Each number is 128 + 24 x the weight over its row's rms, rounded and kept within 0 to 255. Layers, rows and columns count from 0. Numbers have three digits each. The size before them is the row's rms in percent of the matrix's.

# layer 4 MLP gate, 1024x256, rms 0.0428, rows 160-196, columns 0-127
103:135111139124147112119122146151149132100172085142159131129099094139137128155124128129109157134098137120112088108170146113131141142113113120097101131128091129165098111154135160115163085112140120120126132123110129155111140136118150142177116169129171094138089112146066094116096143120142114097115114090177143117087143143115131159129131128120129123115147106174102097140134181155134155100112
103:092123135114088122112124125120151108123109118106089127132129150151111119145154136101149119127126111136143147148107138151147162134118096082143131068091126116183074134154167110137140126135121148134123107126093127093147149094127089132126138111082109167084106127118104152102095134122139130112135123112142122112126129118166120138095094137111156120155114151129152163160116115154126085133128
101:093161188134125148168095171112134124132095137153130146105100124130155117090135105143104127148114125096142104164081106073140109139117088123162151144111132106111097113110098111094109144117098098153141151085124113116079122127106174129164109169114109127119136136160115099140169137093141140148124129093158123137121132113168144148132096093149138149144128126183136118129143110144132126169094
099:125105123133113137125125120119162135113128127125111126147078119135129089105114162161104124099107143056124156145113159110101121117108114143132111111142138119147116138129138116151132146142106154128126079133145135165135155083141151126156110132132159112135131154108081051148140125126093110143110111122117106137138126153119121120126134095133146125147139125140149167111090132129149119153154
097:170107124090136153123137164115136137139071090134097113117113129152098109129133126154106165084137144177121150125162137111125131123133135139121126115134098121123117165152175146126179151086119169135195130121129147138109122137104124109130088128135138165113136131147137134116107107144128127139120128124166124100127173142176147164137077135091104111106117133137139106143130131151131089088143
098:143140128138119077078105116102111107096091146138166149121104093177089120132145114144113118120133133170160110089137086142088160117139142145127139123108064105133134089166151170153161115125080091098152109092130110100109137126131146141106140132109153080137125082134136126155114114153105107112090125093112124099118171100088114127150108152133134131105100120164131128148124109174117155113112
088:104139119136136110144169130132107139123158097092127125142110115149179124122145138090123088084120121110126151132146135093171094112079142127142133084106148114123145126125108113132116105142116139105099084128083114129109158144130123126121135116116111152159094144105097112100141198127115116122140098092139152086143075149118123136173142167131094115125137121155110179104116142144116125131121
094:108103103129099125089141110113175164116119079107117120155081108190085137142136108131114115137116158125095129136112102106144120128139127100099150114180135129084135118161124134157160120119156139119112117142152156114133117129149077161154138134071133098166108135102128166140145146117122108159160090166120084103117105094140167095116152125139104126131104125117142100113089137134098093150137
101:087077136116150112139121132129129130143140137145171120091126129086138127127126122169116149077130160174112148142149124122113153115086125149093116175164143146148131104091132114089096128124084122171091112140167109109152152156156174148144156139133174105129152139138104143116159140105112099138116148120147092148107161124133142181076133105139146143146127106114081143115145092096094114128103
118:171076147144136090135132156164107074115169126145163096108126150104139125163150115134105134102129136101124105099124091117131164114084159124153129114128132165151104105162105124181092123147117145131179138113130135162119093159087124089130101142091131127123118119103125096157149119167126129156105137127117076131109102142140160154124129106134181168120111138148155128119142171159141151141125
103:090150116122145129121143130141116129152110100094131153133157104112128112137159115101150102124128151068132120136125124116127125114165182167128138114138159134123151119097100118145106121181089165129124149125111154139149138108146150086138115082166178149113132149166116138160137144088111094134105160136123133156092088134123067130173135132170105109143142128138110194119097084129141135131142
099:113121132110115158106124125137090135090169123121141130167104111135150096096148146114132109099153135192093139120089161068080104110122139137103116154115152137129134101151139091131134136105137095144150181150120111067115113155142144091130079147104123107114128156204134149168141155152115134130121180091137193117101155160129146143089136135142136111125168101099136113116134076122101163136125
091:149124130142148141140153140101153087124152097107156116149147132098135116084126113098127125127119118122188172138080181180101097141095143082107112091132109114115125135165127110152119119112126130172098089074157143129123090087135140126153123130083124136137091156111104123132092151130122075116133106121110129149073083149114130086126091172153094120148181120114131103111102146105179171116147
108:126130140169132104179150120131119135122166115126122147137111109101110091086096137110111136115115092106100100110132127154145116147084120115143103117147060143117091112133129059148116130128105085116124116117124116156120102166082066139112117091109105121142113135126133132187125173131125159126086166134146085148105098126152106144164138138090125127122119122066182116124122124129153130139177
092:101150154127099117148211112137127126149147144102129138155139102130139099109120138146150072101086147106117135098099117094166105143068094147090097146119134152105151128135126121117150121097107111134087124132093172126096118146154110134137129102139137178141132083098059163163110133145142133102125174146127153128141122149115127122088122163131133154129162126131125166172131102139130149131113
102:127150142145141141120082118128145108132115120124124138127086130158141108117159129120111103181152161115108151140103159100089125104136086123101140143121120153092076151108133070149124106118113138132097120103121159147104132137098129147089134109122169080149101135142115136141169112066131140145107158143183116075131117137111106096107149159165115126122104119140124130126098160127150112083102
095:161140117133128137149111097109078141151118132097125110113147137108149148194141122113092109112150120154091093119156157119150113105138121120113124102140180169109154150105128119157137122120152105115143097112129136104153125117177170149123133147118115087140119115108080141141120093096152145102111151117135128114134058096123100174131157131142106137150175100186102133161137110135149118114112
087:107129103106131154080121111113099088092100148095119166089164149120121157125146129144150096147154110181126100114107139161108116134117085126126105101132089107113145108157111127155117120160162124156108108123124132087115078136088096116138105128133096138150122112090121147138103126098096128097151182161166135152115109117146093140114141138164120163112133119119083153137170090124106152145123
105:125167115119116102107129145114183088118135091150138118124163143187129149168109129143163130121123159110129148123121113137176121119119138161111109092120164130130138150127118153103173164162139123161088054109132140126165069146129100121165130165141164112156105110072164123100123149127119122068135116147139147118131124204128130131102124111114135110105117157123142112111116118124129142122129
095:092153169127162126065153116095141157115080140153118163131132122131139103147128139123125171123158160113109105089116076162130139114108084157125144121136126143110139083120114089115145127115144092100109121146135166153161168132136105103125126174148102134137156115102146094123143094136123151090127114112135088081131100104102145103132140154110097154124129150118147149150091136146131111110173
090:097076142146090181128103130074091152124149171157130121143111109118163141086148139134102144101118151135084120132094144084117119120098151152129116153086133134112125109103137089133102125091131092146158102157124109147174132074138143140156115128134120116115119099127105137133134146109123146108110173119118155129163098133113105074145125108070131150118148107180107147136161113133143173100084
096:136110102134122108115123068148153166120095154165132114125151148134124132141109137137089099099090113120124136097119149105163103065100095186147152142112128147127149110127108080122117124157121186073140135132162080126120173150135132160128114180145125134122139097134097150127094089075173119141139094130133152153123135142097086123129127105115115122121123121166115098137159124133123119102117
109:137143124188117092121079158107163096113135108112161131064132137122098142125137076135145101140125099107084102061160128139118141107129119159129136103121109110158143132152115136129125127132119109077136126153135109118132139129147138152128118136074106102088159140118114137171134145128106161216095140161156100152068127132125148116123145159106141107167139120151130141098130193134100164133091
101:135140184109176153130112066125139108134133171121119134114126146116115112128147119154146137107113126139110076081126105122154149164100110101170133150153158124110110115149107144104146104110167125167098141121114138107132121138117119104127123229110109098145160149129161134118142150132171139093157163085157148130131114054157099144114116178149137132101130063165091132143164091150108123121107
089:113174101139143170126103114095111110152129145141123116132126108105143109104153145094114094138110132121134103123170174087106153149170148108145125131112130153101103144111131139127123131134103096128132119095116131136171164099080133100139119094133140125143116142095142119140136138101122103124141155113119118083115159111161098145122125112143083155158119137206122119122116116122109133103112
092:121115147095105126130114092168116112144096093123101092138122127114116149102131130190129126109132134126112131102155112137102105126120125144148149160145174151145153098107091066131091145085116155102153113112111130184114118126169127079186143172111096105142156113100106157133146140120141178155102137167147128070154163072125133105147183111144108129150137118111129138102094142103087134153117
112:138100072152097165157142138095135113133131124141137116106138134163092115109159144091131139075120158140156139161158137107131105122161109091119155157086128100127152131145098130114063151090112104137143146099102136124135119152118151104116145130174155108090134142144104125118090150145144108116166137152136090134125126169148139134155140161105141129166165095144131093115132114131105126134119
090:141118121092097144119132118113110128130110163135127164145091144141143087115154105123150171145152154178128117119114114129102152135176105183123116149167146130149119117166140126097135132129110186063129106122129135125114145121147122137092080142078131160144123142149078112134167107142120143094160140180134132147138156144079125109121152152182136124130146108087127111125117081140147106111154
091:139136126118177136136114121137112148127160132095105151133113120183092090131162124107113146113105132117137117130141175139170131120152084095137159150131090118190137160127116156122114154145171074115128128128148167117135131111120133154134087136110125175122103138140134096119142126124122096163136085135180116131111113135152159089091108137101124117119128098121129147179143159116123128118096
095:131113132098138141107114115118109181097096114116122156114118113099119187134137070107144151154115098116142167101109131174142151068172120156135108111138115134111117116146123113130129098100080097121146134144115137118147086131127094097126102105112141129144133125114111124130100111139130133156167123109170148171106109146115125141116090137167104206131150131131112124170175123106153093145146
104:134122144099124151148161118143086150133140149175131168113102167154131115136154122146163128139140129108152110126133156129168132094145105163147099139087090064147098086116153150113130133122138106114129112123074164141105166125140112114101112156117130116103106082122124146085158189161142119145146161117142123129144118137126152097108123121144141092127146077099110127090132092147113120182136
104:126102091111120114112125158142124093085142132126156169082108135135111174099163164137122158128109158133162126090116101135143081092170164136151143139153135107132117128139119111125090132139108164114102128130138122094114110154158151116114111090121082116098080162174097109147091132137154117156145101147145163132139128154119141092103159134104121088117108079112187125159115109149147122107111
122:085139121084137139096166090112121079130129093115107103133126141127131131121193131148140102146113130125140103135126126093115114162128110137143130179110136109164135093147124117174118125155164093125096140161075115135156110115098147100102157148087144176136130103147150181133075108126135150134107124170124101114108134122154050127115143154172114136128099148080128163136113156115129113155105
103:146139118137162124132094149123138122102171096077069108164099108124111140126138113125137165127102136126102119121119172123114177129122125156181105104150130105175099164132125126112146118127130135160122132108128113129132129137109120126157097116141148065114143117125138131131182144130123173133152102131146155136120137157093126159185138162128132161154177084128155171141134103132111112113139
094:086110129118133111117100107131108126155137116130191101139172158127155119155109102128113161146151119157137129144096152124107132110106114151093152124130149134103115081128133157117107168163117075127131148106148179100170156135166134115136098141142137087111140160125103143103110124127124139123080178158185160133095077128125106101105151147110114161139210153151113160089127143089125075117149
104:162156100127122128133107116136131136158127159108124144121142196137122151105128165161134119106149131096136158086154058110122107192160112106119105124116110090145112149129145146202097129137086158112125175163137119167111142109136136119151155112110144137162134116135131122181126115110116127159116122096108152124125167153120143128113131142121182143135112163166129132167136165116116117099103
096:126130091096116126135134110108127155141081143121116125090133137159130142080108122136134124113140103141143132100130076124104144124139118162159158086114170123159129145164165153178112113134117152106121138147094122143119117152119124148143142154098147105146134148161122149143167134147089133112124164101102099123115131152125099117093095125111140147136114118111067147156086111126121126120111
# layer 4 MLP up, 1024x256, rms 0.0424, rows 160-195, columns 0-127
101:137122143108144153153155148108122132116098133141124091123136084107153125149140140146153108125133126150146198161101128109073117122142122109108151127149120122118137100149134108154128143127119131103132170102121137127172127084149117161147134075117123163148124120125161133079165129146104105120166121163111135153142125120115133102136091129124136115153137144089139110111126117085115097145133
102:144094144196160116129117105168137125093136143160165140112153170134113123089154100147138128113112130103136095114122095120146128099117097115130117117113112128118139089112103139127143131154124115118123130099171150143110133110113144088112122091135124096162118150138099082106160136162097093148130104138154161147131137098110133112164165130165133155148153129083100122120184179118156137146113
100:096130113137151131127116153148160146137147118173102149110114134114088084115149148127095170100127152202127149108130105151145144148143121124124141126100099123123165136162141135131081141138146121124167117144093105092117126170148155108118094146156117164141159118074110127103139159083128157139112093113112109109105124136093174126114143143113104180111126121139112163167144131095114100126110
100:088128139154176160115152155099123126122145150119123128120095154169145105151127119174103131122129135153142132103133135163134138167097166125106148141113116093119112134135142086164180099116099136215168129124168101097143142125161145115127110142115141143125140145106133118125119084161092101160154153117153096128130131095143155128144112123099127104165116124144176122137100104151125090096130
100:105170137161155068135167120134092133147176127114152156149129141141124160176119135095105104163127132104141101118133093107119127077140145122153120094142134117128141149097098121132118130182147110139120148174125097085159167151145112119141133148139140072202129120123122128144169098128120127146128117132142132144108135120073123121161154151134137127114140139091123139139067139150129132119120
102:151144176144136155158148153149147134212121139097117116143155152120102129116121108146161121134163112116140159166109169103125093160156145109164119109142121109108089140133122145129076138122149147188112152116146175163144120175169148132141136134113108152089165160151153111129134120142132150133162108130145135120108115160126144078145156128103119116136118124172111146122146152105133118104156
094:135136144155127137146101168121146054100087144065143109165114096101147144113139127112129158133150187164103135129128102130119163151162150123114112149104162137131164106101115135129160143136080128143144135093106129108154132111111095115133129093094150094138065121179137115135114140147132112134118130145164145151154087140146108120114114107161118090142134123100117141130120104072112108101115
101:136098103140084105121128103100124149096137147119100098110160155094144107118129131137142070168087133145160170133091148117095167145149164089112155137121132115132151146120128169110126093083115135157102121110106100144093137135111145188125176129147111130158142060083120093165116093144147108091103155117138160105102115094111128125157101100121101124156122159148152133167137117140112112123112
095:117159112106130094125147145108100135113141178135125171115198138111096077083147138123100143110163136137075102146123091104120088141122113168156126159164127195119130117072147161104134130104114097106148122144116175156165130121165186118155113170102123109146136107151134146123137130088114158062103150123136103158134128160147145139124120103113150148114146102103094158137121116122138119149131
122:139108126095085116125132106186153115131111122151125148150089112092179115155108170157142208150141142078169098129131120138136125088121166135106150109157095128115133082120071144134115163118165145139176121139135137149129131081127142074097091155122145121139138121148140130119132125103123117117121132167140077140163149102145108129139150133083119181137108163142140108128129102154150149152130
102:124141103155174149145151145099102154147112062091088122154142113098118139087152157144138128131160106114138116129158122100141119177147157159124135152080129202143140136165109119165126144121136134113125149122108138142135144109126128116140098117109138146129109129136156137114135154127118117144144151078154174085160114117151124131179181146155104136138134125152120162106073157138123095123114
098:138137166117139153130101110102097125120119109120122118139114115127144144101150114159137096136145120172119127090084121089146144118105111163146127179121108125137170142139142085122110122112156081117158173098103112102113124157138129095176123060132056140159115127148110133168128169161105131131138136126095174115137135142134115121115130157158103111107130107097129149167146083172142144163162
090:117109112121174118168157140106122118158090085128126133110148169104144094142137119106091190120148154120137117130111110128105133100119117106114113096102154131119115106138133149159104087113130076106122145100160145190099129120113129127140174167081159134163128122117108119146097111140150119124156151104101117136110116079108075092132103161154122115144107146127125091123141162120123140102183
091:134136122095132142111135137114145132152097149143149099110177190142144156181154144150113140137120133154126155129137117126135138129166128152093154126112188123117139140149101190077157126120133197143103105107152145100117145110139180150139132159149167127124140137147094142099102099105137074118135106130105178106167138158108098137100109125158132097139124124159104109149126124111145121132120
090:152066103132099138122075154099147132139129149156148114135137144117140204147150093159133113129144157123163113147156102154131160123171151123184137133197120109157099113096126117122119179139114112125150153143139135145151151113141102120115066123112137119089128151137150136092120125132117117122126084113091154160104144140143134152172128126163157111141087118121161118068145149168140114088133
089:148111113112093135100160131132136110136176118120135124117175127126143141168081144165116160107117129132134126135132051123154127090116151141143085087138176124147139137110118179116138149121142129129157144118135120105152139113150144105128113142111093123130156121120120158108124130173120185108102130088084144145098127126135121168130112073100099132125160156136135135139129121137111154166131
094:124133130132159142137128132179107152095111143108124125136144145130145111153151096125127123111132150154120145112100135136134116124127103120166074143128136113076153125150133125173134144136164116135112114117123134105091115120141148140150148163140083123141112157119083136190152110115180144121151145113117155126155061118112115142175136112151101086123160092147120129144133067102134131136063
091:139138158161136099153145127127139119151148121139154128102094100127176132135105160155136132119117151104121134143173089130128096129130192098174136158115147106171099122100144109108140125120085105126134140119153099171130193123138126117096153145137115121116126139159159128129132120177151149155146086069093090135123122164095146119149105112098099093113120178137164096127099113136129076139119
103:150098157179148130111148102096097142160113156147101126162113127106136126108133141110102144130165103117092087079126145139106138163138111120113136168113117118135101136108156104126094127137139123071108155122166117154137175156139141133161111148109130105141169135171109130143109122123095160164144124135101105104181067105130086113131126148101107133095131142129127128111114147170170103107155
103:154109119142101162116128134130104103117186114082180091125104153095133150144157153113129111078088076152174141141112192122117090110098150127145128158121110112193063144119136139143132126135135132147147110138105107084133132084130170142123104129129118122089111130159088155170148146129142117137130124107147126141102149106123113153140161088150121117148154136122138081098163114120099120103106
088:089139092086121108129147125107155092155093133129120105135167143123132109139113105138131094135164172133141130116123142157096141141144155118130146106137133170072114107131168104163132108142153146138153095129129152129135115144098160111118111125111182126137118152126179142164116140111129103108129109161123109138157128093150113143126121176125139128132105134123112100110146083077106095113134
111:092127150128196112132114169095150099145185129074167125134134120063143131140112171124138148144098138129168141158122131163116139141150122088103085127115112140167116167141114139168170132102131093145155098122069167166100094119150114113151154120107166132120142126092141145155157122155118117120089127103128087102092112128141173148110127126149147139121130144110141145143134135108113144145147
112:108119149149121152099109112117133088110111165115103123132105148107155139140141161095141153106148135146124150131124148099092096150113125091157160076115118138091143149121139135141081118078173155156179142118119110123103145126092146150105133134131119103130126117144120112110153128173134123139187089148137123137129141079124137147108141210105120080136118131089072118137115120113125070126134
099:143142127115091131140165157144112138124110105139155141162159109154099143139116128142109126134102161091109139123126187076099096080172146103127113107102135163090130148136140132123087159167100113152138148144164119126114164144161115105091159112114134094112151129128126113154132141098131108157121107147106114146106129141099145125116139069130124143152131182145181100175085129104174115136099
106:137147149128136129109086117126114164135162109126140111157155124099136108148147125117135144158161153156106147192169149128110109106149130107183113148097147160144131123167137143130133124167099130124143146132135109129139112148093112126111146144125100160104154121104134150149116073119121103122114178167172116131113170121140158148074121126145135162135139110106144110143126133097130143133118
095:147109133113110115120116116181152084185073142129088122118163188076084108114110107157108109130122161128134086094149139126166142140081121147162107178136131119103172153109095124139105128144114125149137067105139126156088123112125134095135115167150133078117112102102160149144119137110137137150117148167159126083133155101115124108139130104149146155151137129104084163134125122105115171120133
104:130176092092119130128059147144144126131136114146158175138133166107105112106134068098105146143127141150149076125140120136164168120137145094101121167096112130117143131106121092134149125102145101110132109122126120139134124138132120142128109151147102084102126090147141159125138156156142155171122098127138125139107142153140125147161142135088160154135099160162087123141099175118109152129170
090:121113132130120186091141125118078111161154160121167159136127156153162085093132123083134144152126155142125146126140138124113150097140141153094133149133133143126130130130163120108137113170125168116095114137106163124156133089130116108157098119090143175156143174135130096117160141156158119115156138173126096129132142132080104114139135111177144122150163104110136145110127122135156133089137
092:102138125116118103112078103133132154127046101163122097136139120112112087156136150138099135152163125106125155136138115112125132165142131160141129175091125155132138162128106127181177122135161117072153115145104113127125139088139125093135128133150093117128127116112138133162107098123090120123097145141139144128149153098130158135111125166132119133145102164139157152146086102149123102087160
096:114184140114112120102165132140144065149124097112136125148130143137102078090129156119090099109101170138129133146122121154114141188112120124136119088101139105123144093109151116123167126088162181137099131116125149165137164132133106102129149117127137094094107133138097137145164114135149142121154127131078104128138099108200135100143184151134161100135158108124112136159115115151134168131174
103:124102127115134129123137128130109166174098174152130144102106141130110140123151137151143097114108158149088131124153162111159135090111082111167121155118138154114105149115156126100138143171167105132118173172111166115087121179116126113123118134078140117147160107120097160055169160126135088164150194120134120123154112129095158122117127147125131111141140108136096160134141152108089154160124
115:109129151123092147134160100134132122126141126166127081114156127129075085142112108132082139141104146127102121140121134141119121158136099140101091150095136139053127122131110122131113122094106096141141102140074136148140129118135081138128102131121136147177135126104113146125120144152152122073133112146135129153130080101140121113134111128106116111135154156152096078091131102141106109136136
124:122132196158114103111150133134156136076119195155135139153108126120135118119126102106133162096126104127138128145170127130153174126124121162130126158079124139141141164151118102138141089154134123158145164151140109119168128157158105129112120118096127137179162113112125061094149169101125133123111117116143116155143097148168146142125132127118128096088097107115116140129142108144125184126124
098:121119147148134142140107138119092140147099145153183126103138158154130165100179134087120132095136152095089122114158078106141163108123128123091165146169128097077156079117079141139149156109167122110073123137104159136136106139128138157149125146086120156161105158127098121123105104139135093106114118145154165152116105103135085112072094111121141119116121135128082101151165101098106123139172
090:128128124154151122121125116125101100129108125159141131127154099160153144121135164123156094120150174128147150146136131117172127106125055166152131143128118144147146064159155113146104178136134131107127171142137150129169103111118159116098111063090111158144140100124131116159137159170129153134150116120119137131134084097133136130113132136107162122106134132121098103154118133148138109113093
105:129143111111116132155102138132135132134122109149140146148115132107111123137154139146125105116118122120118113093107092125127123128096147137117130076158138135150108124158099125171131140143095155106153089127122092129130133122124157169124144126121134142142163149133116151150115124100145121110076160110094124104102113135149099099104188138083163149147109145120155077134190085121133094090128
# layer 4 MLP down (transposed), 1024x256, rms 0.0426, rows 160-195, columns 0-127
099:129125105135138129111146125138150118146125108142136104094144068102124143150104124141149159115094138148165163147144138064108139123169119159129138148152117131085119119155127131139117102141107133083113112087131126143123124138118178144114091124106156184114121114131099140063108144100136126107155114090117147120112120166124124187147123121107148156085124157137114110161108115109115132158120
099:111154122132141109176124133082151149149167180128105148139154136109177131143139128085147102151100151081142142108147180148155146158158115111140178117137134126135115117059117105115135120130147118110132077173088116118081110099118177100121146111134128128143141095129156169071106126145146125090140098136152076112121137103131098116133136127129101117136144116139138119138124130169117126157160
102:103154127092192128186129107158166142167134121144118166097154136121114145075135131161162118125123150142119105121142148147117151117101121154117148118123138173109157134068127125157101137139130106131139124130101177112109126123132111104141086088124121133106134081136114164117136109105151096163097124120179140136145075116119141139157143103141088126145139157153133119116134176134102125135117
096:111124120142109114119164125117123124102157106144120155137137117127120177128095171078173119151118135131140124133126115108088091097120088140166114138134131120145133110101139174115137143142134136095083100107102138136125102114135162124112083120151153111105152110110107152155141150099175125127133088129072124153134136162133089119066101137152116152051134126125110160120136150156091165123106
096:128140125147133149084112140162147109116121111124122127130101128152075156137132114164112136114170110122130124093095139107128131128117124138093104139142100135112121099156148130184103083064105116154143134146139138165187128107147100150148126101138071134088137135148122159130113093142111159134164125112147137126138147143144157153135141127114127102119144151090121080127151100117138117089100
102:120145105146123129138107141148136151205148099142145112137149168117129093134161116147132119148197073125119168139142127105126126137126157072114163123118155137111113084130100118133097115098107122121124166100139123139117129158148120116136129178107109097128148104138123121118122161121159146144143127146132124171093139170096103161168157096141100135143125153175145146099115120105157114140157
092:088121109177136158122112128128120131107119141097152140135134093069065157118130147130123159149170145175118109108133168119135174151102106142116146146159132142148105148084156159160102143101116112115132124112155140107110084122133123173104153130107115113132100183102144118155140139123138144118106121163117178135093110144151171156117105132138165086142109083145121142138106140098118120120124
101:150107069120112097117140111113113149131112163098170106097155101107150089126131135089174065169110158146110185125071113149117134117175176054117147147133130129136137157136135165104135078109106129134121132103134127139094129134130148170105130156184142159134125070073146127158133119156129126132130151115114106132100115081114148125188123119127152135127129165127125154144100160132099138137115
100:131132098140134149115169126108138122096152103120110131111177122187097084122158137084107149127130079116128122134156114136110127109177116103142117133157104134163112123134130137131113143121151155121111128113084149116070068144096109142154121134077117165120148086189125141129100167122109121104142118103055109143124101118169103113175120110138114123134110098172134130171133159117141131161154
111:102130083139128132124135145108126104109098093091138133107161081144094137139148139131155099171103180120144064138143118145172121099096091088178101111109146113131090107127134101099106103153118140133169109160146169134125173145116125107114129141133126103107115143125077106108123106119099085124142136083132088130128113141123122123146143097132167098094135121119160135133101161158086181143156
095:163155135110106108105112132153102110124114154136120126127085104158102153172142136136114130121110097164114116118137145144129130091119090087147120161107128095124136122121173162117145104108176116116120119103155113100132130137142100147066131146125116141130175109118095115145133100137132164101126065116125085118121149152113139122109114143127174140078158107117165087131165104116090149127138
098:141136137140156154080137129107131149090119110130109145114160104067114147131122097126129126116117109139116113062133119120106109158120112138095164135136097148138111120118112123110164162179101131152154138151136153147128112092147126139092089097115123124128100109196118151174135104138146101142148159137113127117116133107110082132142128148132130140166097088161122156141155122107092149130121
095:131104176149128113128153109170147151112127123106148142138137144177141121114092107165183125144118137116094114140158104132147108136156159108136130166122110137111138161143113120138121112157115136105118154110133113155170109126153109154143179127163119108117147113142114153134152133127104147129121147122140165091126126132165089175125103099111143196108113161137177129111129090138094127134138
095:130149158188166110171142153134129119148162131166127171104130100138154100094079140115109129124122121110102119137134114104129112142104092163171141108150066136132123115160134056138140130115111059139159117123129155106088100169099101174117140103100107111126090138112137105175106152113125179098116164137152139156109056127129123155145156134099100113145118137102157128123135132114140136132155
090:080170137117126092166200133143102122137157135123122125156102122181146092126118137164130073120100091158141120085121135133155114117134131128098104138108138136094142149099129102140163152087139086133102083157097141097162131139123095132106163117145124185130146112126135154118122101084148125126138125136115126136097130126151150110089132154130153145137183094099129128191130122139145147135127
097:109163130135123133112097129164169129106141131144143127123091092155146117170136143143134087185141143158100152147114111103119127104145088125105111124123132160114092145123154108137140087104100145153072121132125126117074139148095149132134117121107137113149118128136124159133167138094149166173110171139171125096103127113083093111124138131148104110108101131156144156162118117124158118134102
095:095137154114119119111109132149157136097123131105132156171119116113105121094168132093144136165101179134130142113071109132092139144138107099153093138143106132098140140145126130117171157106142101113100177129155136103099094126079121127164138133116080153093098130128129154133145166160136115133133147108121143147156116108130148148137094126132161116113105173107131149116099124138135130151111
090:138118110125087121149101113132125124122150143150143143107120144081135144122087112156167155155168127127156158104146152131148046115138133137105094112130127132137090127142147124159138134101111115120159081109140121124121146131149140166069122182154064122162124170090125126164088125151160080097157119104158112177071113091131126121160151118138151111098073118139120111114147125136144146176124
106:103118123137109133134104105162097145139112159104118154108134129115064112147131152124121156139165115140108131135139114121096138127101139111160147136146072098128094102107155144146113121117107104091168177162140126121104168129124150138080091077146120131133145162176105111176152123098149127162137117093095080095132120073110105150107138126132110142144089086139151152130154139146094139150145
090:098137117145173118123169128087134135142074114131079138124123105169153084143090085107116174190145174135106126132137086140159171129153124117103109100187164128093151118135112120109138123132141142117128133109156155138101108151120113119109129170134126121150156110114140097103132079139118120104125113130120123114146084127109117106132065190085110148121107120128102163136095148124150108118149
089:174114129206143112095149141144101115089152116160146123164135093084090117170177134154153128119136100102112152139135123104123107124125128121119093138137149128192146180135096129096151145127073095136145135151157148139120181153145151150144129152120097138113144120094111137066123114129120180123092131132137113135130141156125115100133128144128103115145166112126157160149144149149115100126126
106:127102157081186101079124136111123081144127162115148151118153106079140143157147165136128136132116116120137120182120112153109140116134119119125117100115142124164107173116107123175142158133116142154132098107088146161077102148169133108140165145094125134138102128137109177130179123165118086108103107124148140136118126149152161191110113109121165128104172156098123153104139140147134175153123
113:158140161134119150123118113116092129116100127133123120175123160132189121144153151132105128138098135144113150065143172089112089136091101102126117107122108142106125078122104141117117118112150148128169117100129107115116124157123132155094146153163117124118108095153141121135139149171154164125165116135146142132138134066124097128148120156118143096118118144125155083117080092125126092117206
097:104126117146112110134094119117110110126107130139149099117126136119126129137135139117128119112160074170126096085098101185155099151113122136154149128136118126150140136111140081148128101066130098131107122095104110116110140138144080128165114164120131113139127178146162118134111132108140146062152133001139130146114130107126118103126112152124114140068120132138097137141183128144114122163141
094:095119132106124115160121157085139087135107163143126131084114126122122143125092143106089137106074121104120129084139115106128135161121147139095151127146104129128134124096124116121138147118145139128145108074102144132120140108155140107156102099131179087147108124108112095140148151132095117119083084109110139099127090105130109136189131135128126074130083128160092147139150129142126125143151
097:135133088130092118138135131128180082121108137127087133106121116111113134114118136099125107142120179095157112131177156140138103119074127126176136179164136115091125146151118154125133109170149107161116119138135116122132161148111127121111142142161122077137145114140107127141098088114142139129125103090138074116148135090109101109117119111154170187123119129092102126165173135121120122158110
103:111122157165192125088130151157112116136118137110078135164121092127148123125150159135138151136111125115097145095118152113119147095131167131153160161151134153169136118123147125126124180136142114113135107146133128119116157102152118191161102119094096167151151101090128118145093117142143128096156132095106179113107111121165087113153110106167081118145138125091107175144141134129150152113124
095:091139147152114159079177135151106127140161128146145153121135151174112176086084183055131142126112155122126118126171126166098158079098148129129132137119108139174161107105143129167156073166134146155095121151081162107159136135133134137155122086095145082110151147119138141120150106136117080147138152116127109128129132093129116120115134124096152109174138093136134168114117141150161109137118
091:086152094102131119113164131070155099145138112120114138150109132101149155080101101149154162143141134172113089073101102115139130160104151165124141070145142121128083125145089099105127112115118126167115117131141120151127146148114122097160149155136149116124157093160113155134165180120142131128102187151110140138132137144109130092152122094154152139127133125122080114151143143072138145139133
098:135125134129127122091133143132130136110078109127111143138134145112082172150133129122130155120107105109147151123135132176157137109135077138123124128117106122130164091138111126150145089100114124108095122134107163122129125123136076089091154112128148121142114094129121115096163098154147168152223111112137141158102125118201128140116123118140107162124150108137133140181176094137120091150133
103:137142136156133134126121153150080147143141108114119108126122142118109167140132177121134159138107151129096095171169175132101158114106141128144130189131146137114076153107119112128124140135095122136107212135119152139093093144157119122100103183100121120140119119125139141127128155136095110142115151131149124106144128085098163096140115183124139132110119133105159179124101171150140143123141
111:097158134151155124126122123154131136145140111112130167112154080104072114145110137092095130123091105141117131098118123135116104123111098133130115125135148178062127120111096128155099113101085116132138151145105128126131090121118084138120104122111107142151122150146141120107149096131165094102145117141134132134134092145147106125152117101168122136156134136171130067116105125126107134122085
112:156116153131190124107099146120123132110144139126132153107153108126121142115135132124140136148117111189091117135074107134117155117126135101102129127141141154080104143149131154090131141109121169107110112107137074111106137162134139101167123123174128166144150112107121111015134159122102126119174141119118128160113101139117148123157150129098154148111157114194128070099104136133109103099153
100:128107105117131113114125080120126159142120134139145162113149146204099124121139128145110123116151085155128126168161110120113146113128128134111169109122174162062140082134158144129102122100138127085120129149127117154115138128115127142126159149122130152135107202138113145099073118135163126104103151135103152128148123101202154119053112106138106089122100147093111090107114150137176145109163
093:113122118107130126095096147138116187144112136086130139161127122100121123134159103123113145140116075166148109070107140147130089103121156115130113128123164160153133141155110141145085105156149064128122085113197164145170176121124134102154071135145137089145135161127089145122122123106116064117090154172152140093121113139132124117153151126148134128167168132145121158103149121072156125175108
102:156129122098060159166172130114126155133136138164142175133134121161120103091143135142082108130088111111080131126142150103153114115129137159137169111142113151114117151152125098134110158124102148132121101186090104131118152110109135152165165089064082111097105094162104159135167134084148119161126121125121133101124081114143153120088164096135183119139169097140147113143198151124096134114093